{"n_layer": 16, "d_model": 160, "n_head": 2, "n_kv_head": 2, "vocab_size": 2048, "rope_base": 10000.0, "qk_norm": true, "attn_scale": 0.151, "bias": "none", "init_std_qkv": 0.0314, "final_lr_fraction": 0.05, "batch_tokens": [8192, 16384, 32768], "doc_mask": true, "steps": 10148, "dataset": "wikipedia_en"}
Each number is 200 + 20 x the weight over its row's rms, rounded and kept within 0 to 999. Layers, rows and columns count from 0. The size before them is the row's rms in percent of the matrix's.

# layer 7 attention value, 128x160, rms 0.227, rows 12-32, columns 80-159
109,201,208,221,206,217,185,208,206,205,201,199,215,179,182,228,183,218,209,186,203,178,182,216,226,167,202,195,196,207,196,222,212,225,164,210,214,198,211,181,188,186,204,210,223,216,213,212,221,221,218,200,199,209,232,191,175,193,205,217,226,217,186,173,181,180,178,230,191,202,191,193,205,213,195,194,156,218,185,171,219
099,176,202,202,180,222,206,211,216,222,210,191,187,205,201,214,195,203,209,204,218,194,183,159,230,208,188,182,199,196,217,209,208,233,225,214,214,191,215,177,217,201,219,216,225,165,227,192,205,226,183,178,206,194,154,197,184,199,209,198,150,174,211,209,197,172,219,153,212,216,181,192,242,214,178,182,206,256,223,177,231
101,194,191,218,212,184,184,189,231,234,213,212,216,125,214,184,209,154,244,205,211,131,190,210,220,187,226,210,186,195,218,209,230,193,145,194,211,196,180,198,197,177,198,207,213,202,219,211,228,181,195,227,212,199,247,204,203,202,196,188,197,246,231,187,165,200,211,236,194,203,207,187,209,190,193,181,174,203,172,214,197
110,209,231,200,176,201,173,264,207,194,176,205,212,250,176,237,184,232,193,190,222,183,215,186,224,216,174,158,216,140,228,197,173,215,194,211,200,176,202,216,211,229,201,232,206,215,235,242,206,214,182,159,214,184,187,212,186,186,182,226,183,200,223,194,161,188,220,186,186,191,213,182,228,208,181,211,194,187,224,168,177
099,194,211,199,205,193,224,231,187,219,208,207,223,178,201,194,183,188,240,226,250,150,188,223,231,169,193,169,190,163,223,221,239,194,193,212,208,210,218,191,177,187,203,207,225,109,213,194,229,197,197,217,212,207,210,196,226,226,211,202,167,196,231,215,178,182,206,195,214,229,208,193,231,199,201,171,206,212,216,182,202
120,220,201,177,204,201,205,218,208,191,200,202,198,222,204,201,167,208,194,213,200,243,209,210,209,207,181,176,213,187,205,172,184,199,239,207,193,197,221,187,189,190,199,189,195,129,183,199,188,171,215,195,188,212,155,200,193,209,208,187,163,178,215,230,232,203,209,155,186,195,198,210,208,210,200,189,217,238,226,261,221
122,205,191,233,189,190,202,162,151,199,201,225,217,181,198,196,228,167,187,177,211,174,234,221,193,183,191,241,208,205,190,223,239,162,153,207,202,190,192,252,176,189,190,201,193,188,194,197,214,171,222,215,196,222,242,212,189,210,213,187,235,233,227,197,227,214,180,213,190,215,215,233,183,173,229,190,215,193,205,200,192
121,198,203,194,202,224,200,178,117,187,203,229,206,195,185,227,212,201,150,205,204,222,203,216,189,184,192,230,220,234,181,205,220,172,184,178,203,198,195,224,162,200,199,208,185,213,195,205,210,157,193,213,189,222,227,232,181,202,211,192,224,215,193,182,204,197,178,224,186,205,189,233,164,177,215,174,221,179,207,182,204
117,213,166,219,186,200,220,178,169,180,226,220,171,214,207,192,254,156,189,166,176,177,230,184,200,196,168,240,218,203,215,206,209,208,204,205,194,178,180,239,201,213,203,213,187,197,202,202,189,168,208,189,191,208,229,223,180,194,231,227,230,196,231,256,233,216,189,204,186,208,219,249,161,213,217,205,196,223,222,192,193
134,216,213,217,221,202,170,190,212,196,206,213,186,224,173,197,168,210,231,185,193,222,192,221,194,178,179,173,210,181,225,250,186,192,171,192,203,192,205,201,195,192,209,223,203,212,210,229,211,191,213,200,182,192,228,213,165,231,193,239,198,233,215,213,189,194,207,201,191,205,201,204,217,190,194,192,183,177,229,226,204
108,199,178,187,188,223,255,212,192,186,221,200,186,219,200,218,198,196,186,231,196,203,199,218,206,176,179,204,203,194,212,242,212,200,269,209,202,203,214,174,208,199,214,213,214,142,203,170,207,194,169,185,197,194,162,197,230,213,213,201,152,147,214,274,223,205,197,169,210,232,220,221,185,229,200,191,206,234,222,172,215
121,202,205,190,192,214,180,219,182,212,193,210,193,226,220,213,178,194,238,185,224,220,217,202,196,220,168,208,215,169,214,150,183,197,242,206,196,202,215,215,179,196,201,196,206,185,191,183,189,200,193,171,199,208,159,201,214,186,232,189,200,162,231,222,224,197,207,174,197,192,183,214,194,210,199,222,211,261,223,225,199
115,180,206,222,210,206,223,186,204,192,175,180,203,220,186,205,217,235,175,206,204,227,214,205,182,208,202,212,179,220,177,184,165,188,217,209,195,216,218,212,204,211,203,192,207,233,202,166,182,268,200,197,197,194,139,198,203,179,185,184,207,197,160,146,208,208,199,182,222,185,182,187,211,219,184,219,216,188,207,165,202
103,227,188,205,240,194,175,179,256,191,207,194,200,204,176,192,193,228,183,232,156,257,210,196,167,197,220,186,210,216,190,191,180,176,168,199,193,214,203,182,227,176,197,159,182,212,175,193,184,198,200,245,203,202,203,190,189,209,177,186,212,230,175,193,197,215,180,205,189,196,224,196,184,167,200,200,215,161,210,248,207
104,202,193,178,207,176,180,155,203,216,202,188,170,176,204,159,189,194,201,190,188,246,164,202,156,204,241,187,192,225,176,187,202,165,192,187,198,236,214,186,171,181,190,173,191,229,170,197,188,194,217,237,184,199,238,206,192,203,194,198,250,221,177,162,212,204,200,230,201,186,175,189,183,165,210,189,226,164,163,242,198
100,219,193,200,226,194,189,195,187,201,187,195,223,219,156,207,224,205,165,216,188,220,236,180,190,215,194,228,210,191,197,144,179,200,185,194,188,205,195,237,216,202,185,181,188,202,179,210,182,190,188,243,227,198,197,232,188,203,195,173,237,234,198,176,217,208,205,202,195,183,208,204,171,173,196,200,250,164,222,197,194
097,192,182,197,179,220,243,210,197,181,221,211,177,223,198,201,202,206,200,220,199,193,192,229,199,162,182,195,201,212,204,263,196,200,244,214,203,215,211,167,195,204,223,223,214,160,212,165,207,211,182,169,181,195,166,183,224,200,216,213,150,166,198,257,196,197,192,185,203,228,214,208,200,253,198,192,166,239,207,169,212
121,200,213,215,214,208,168,212,157,194,197,208,177,222,217,215,201,177,259,162,191,201,202,208,211,204,184,240,223,201,199,165,169,220,206,193,194,183,185,229,230,210,191,213,193,251,208,213,198,222,184,170,186,202,170,198,205,196,210,209,217,197,246,220,210,212,209,185,181,179,190,207,182,218,198,234,171,203,230,175,184
104,222,213,217,227,179,165,210,234,212,176,199,223,199,203,185,175,220,220,202,209,193,205,194,245,221,209,185,199,184,192,126,180,213,151,205,201,178,197,207,210,200,186,193,197,187,202,235,196,195,247,221,221,211,212,201,157,199,193,201,226,247,209,154,184,187,192,192,174,168,188,181,237,186,194,197,189,195,204,235,204
110,201,198,185,239,184,200,202,198,226,186,190,206,153,210,207,197,179,198,206,211,214,174,183,225,209,204,180,182,221,226,225,221,196,190,195,214,190,217,167,217,202,193,194,199,140,179,224,211,164,215,231,204,207,200,200,171,238,202,187,219,221,201,198,193,184,208,187,206,228,204,207,217,195,197,187,212,242,186,254,227
105,168,216,216,162,195,221,192,205,208,163,198,218,183,198,202,214,219,160,183,230,172,217,208,189,210,203,195,168,208,203,249,229,177,169,200,210,190,194,220,180,209,202,213,214,251,224,193,213,221,204,187,201,190,209,214,201,190,181,191,210,214,170,143,183,210,214,203,227,212,201,191,239,196,206,199,201,177,181,164,208
# layer 7 attention output (transposed), 128x160, rms 0.208, rows 12-31, columns 80-159
110,225,229,185,216,176,246,174,216,204,225,226,173,173,186,210,227,208,181,191,198,219,178,225,203,197,210,196,230,188,198,155,198,212,192,204,207,186,159,193,195,201,194,189,179,170,201,212,185,222,190,180,199,194,192,211,191,166,186,210,188,177,206,212,183,185,240,239,225,229,181,192,215,211,193,172,211,216,210,200,197
100,213,210,211,203,207,193,201,201,223,205,174,212,194,167,197,186,191,185,230,236,216,194,186,192,183,205,207,191,199,193,237,188,166,183,207,217,190,200,216,201,194,225,187,210,225,220,196,224,225,230,178,229,246,150,210,179,185,200,183,214,190,174,223,226,197,229,244,207,200,180,195,226,207,187,201,207,197,206,223,192
106,210,222,185,203,158,201,208,216,198,167,198,187,194,191,221,207,198,221,168,203,175,226,221,216,201,177,185,197,196,204,177,236,202,204,201,203,213,183,215,183,206,153,195,204,190,176,189,155,228,186,218,195,200,177,190,212,183,190,246,172,197,211,210,180,224,222,191,236,234,236,209,214,215,182,168,205,228,191,212,183
108,212,184,209,200,191,206,191,194,189,213,207,209,209,181,206,203,182,206,211,190,187,195,218,186,208,193,195,186,182,153,218,186,206,188,236,199,221,184,220,256,205,222,194,200,269,193,232,205,207,221,192,212,215,181,201,171,194,189,178,205,236,195,226,188,185,178,212,226,227,186,211,200,227,224,220,180,202,249,196,189
103,212,220,181,191,185,208,225,233,211,147,202,192,171,194,218,217,199,186,219,236,207,197,225,204,175,177,197,191,196,212,189,216,190,210,204,184,219,194,214,205,176,192,179,190,207,199,172,197,216,201,213,205,208,194,189,199,222,201,218,181,194,191,205,186,199,220,214,251,206,191,218,197,218,182,221,220,228,250,218,197
118,223,203,191,155,229,186,200,216,193,184,219,248,211,217,195,188,199,184,243,197,213,203,204,234,204,228,206,204,203,194,228,171,174,220,203,171,213,250,207,201,192,218,190,230,222,223,185,225,171,224,221,217,216,191,209,203,222,208,185,223,223,181,192,201,204,199,213,170,153,175,202,187,190,194,229,211,205,219,246,209
119,208,208,201,173,186,188,184,221,211,180,235,173,190,212,216,216,200,191,194,163,196,198,212,218,210,195,203,213,206,233,169,217,179,234,188,190,206,207,200,197,196,166,204,193,172,181,172,198,188,195,220,209,208,208,178,224,227,211,218,163,195,223,175,166,202,228,172,213,171,194,209,189,191,179,174,229,212,217,183,185
115,186,226,202,230,205,200,202,202,223,168,225,180,196,201,193,217,200,179,217,189,191,204,213,204,181,172,183,222,210,225,152,189,199,222,210,204,162,198,207,210,201,171,214,194,182,172,202,186,189,178,192,205,189,229,179,215,196,182,238,169,182,207,180,140,197,209,164,184,186,205,194,191,227,199,169,231,183,217,163,213
114,187,190,234,182,235,183,177,206,212,204,227,203,201,234,195,205,167,180,192,164,189,223,169,230,214,226,211,227,209,206,205,197,203,224,177,192,199,195,202,175,209,199,224,207,203,209,207,205,179,235,216,219,210,207,202,217,232,211,190,203,185,213,174,222,176,221,175,178,169,171,187,182,155,189,154,222,184,190,216,182
134,223,239,175,198,209,188,180,204,187,210,216,190,203,200,203,197,194,198,202,183,179,227,229,235,206,206,181,211,203,180,179,198,196,213,220,196,213,198,221,209,205,198,193,198,240,183,236,180,218,201,212,239,244,212,216,209,209,201,239,209,195,179,184,164,213,197,201,215,204,204,218,213,193,221,185,196,250,214,234,179
104,188,197,203,207,233,195,232,206,203,177,214,214,196,214,183,194,186,171,247,247,211,217,171,201,157,194,220,198,215,197,225,153,213,218,193,175,195,214,216,189,178,226,190,237,212,237,187,239,206,239,194,210,217,205,206,213,234,187,188,221,193,180,183,222,195,211,201,192,196,175,200,184,182,201,222,217,173,220,233,233
120,207,185,211,178,214,190,200,230,219,196,209,212,200,214,187,198,209,203,242,212,224,198,204,235,215,220,214,197,188,208,202,175,183,220,200,206,180,232,199,209,187,230,212,196,217,215,186,231,195,231,239,215,207,194,196,167,217,219,161,238,183,177,210,204,178,211,208,184,135,177,179,213,189,200,244,211,206,221,236,208
117,185,193,207,192,188,205,218,160,203,232,158,189,231,184,186,195,210,201,205,227,216,176,186,144,194,209,211,167,206,222,193,187,181,164,185,208,208,193,202,212,197,223,223,180,178,207,208,229,203,171,162,181,203,208,224,179,178,191,149,210,212,216,210,198,207,183,202,204,210,227,202,207,198,223,230,183,167,198,137,218
109,215,204,175,205,221,185,189,185,174,233,231,215,209,215,185,190,197,221,187,169,210,197,207,209,203,205,194,216,237,205,199,203,203,193,184,192,186,214,182,202,209,205,190,223,177,185,204,178,183,155,199,185,191,215,211,233,192,195,222,200,215,243,181,198,225,179,188,189,202,207,193,200,202,224,209,179,232,172,183,225
105,200,220,187,185,207,196,203,201,208,208,170,191,170,199,209,203,231,223,172,193,218,199,208,220,219,181,183,215,207,226,198,241,189,197,209,218,190,203,177,164,206,199,212,185,135,177,192,182,176,144,195,191,175,219,190,213,175,213,228,194,177,195,179,190,215,164,193,177,204,210,198,204,202,203,192,207,206,162,162,189
101,187,189,217,218,214,212,193,207,208,202,219,209,207,217,178,209,181,212,176,151,211,194,203,198,193,182,198,194,223,219,201,211,178,170,188,207,181,218,188,235,209,175,215,194,192,185,195,194,171,169,206,180,150,224,194,204,219,192,206,168,219,248,198,184,204,191,148,212,173,190,202,196,211,211,215,191,199,206,148,231
097,194,208,192,202,228,188,228,188,191,187,202,219,202,195,187,199,178,164,264,255,193,227,172,206,179,215,219,198,204,194,209,156,229,225,204,173,211,191,211,170,178,238,189,226,216,223,197,220,227,232,195,214,244,202,222,207,211,190,182,220,187,174,188,219,190,214,216,191,193,194,189,188,182,206,210,206,193,224,246,214
113,176,178,222,223,202,198,184,193,209,220,199,171,233,210,192,203,191,218,197,181,177,223,198,203,207,221,218,174,204,195,176,175,209,204,190,209,172,216,207,229,203,180,216,165,243,232,219,198,224,241,239,188,187,216,189,169,195,208,186,213,175,192,210,223,187,210,169,189,158,218,186,205,164,201,199,192,192,183,227,190
101,244,195,188,176,160,228,162,206,188,209,213,208,214,191,222,203,206,214,157,145,195,173,232,208,220,225,185,200,194,191,183,217,169,165,198,192,203,210,198,221,221,153,195,177,218,212,196,184,181,179,214,186,173,179,205,188,185,209,197,176,228,207,220,195,204,212,214,212,217,197,198,211,210,182,201,188,232,195,203,183
112,224,224,186,196,189,200,188,235,206,157,183,236,185,212,236,198,221,186,181,175,214,198,197,211,192,185,192,215,215,207,240,213,166,201,209,207,203,215,205,183,210,162,175,220,206,203,182,184,202,215,224,208,193,166,195,215,214,205,234,167,194,203,208,174,203,210,212,195,203,205,226,203,205,175,150,212,224,200,219,170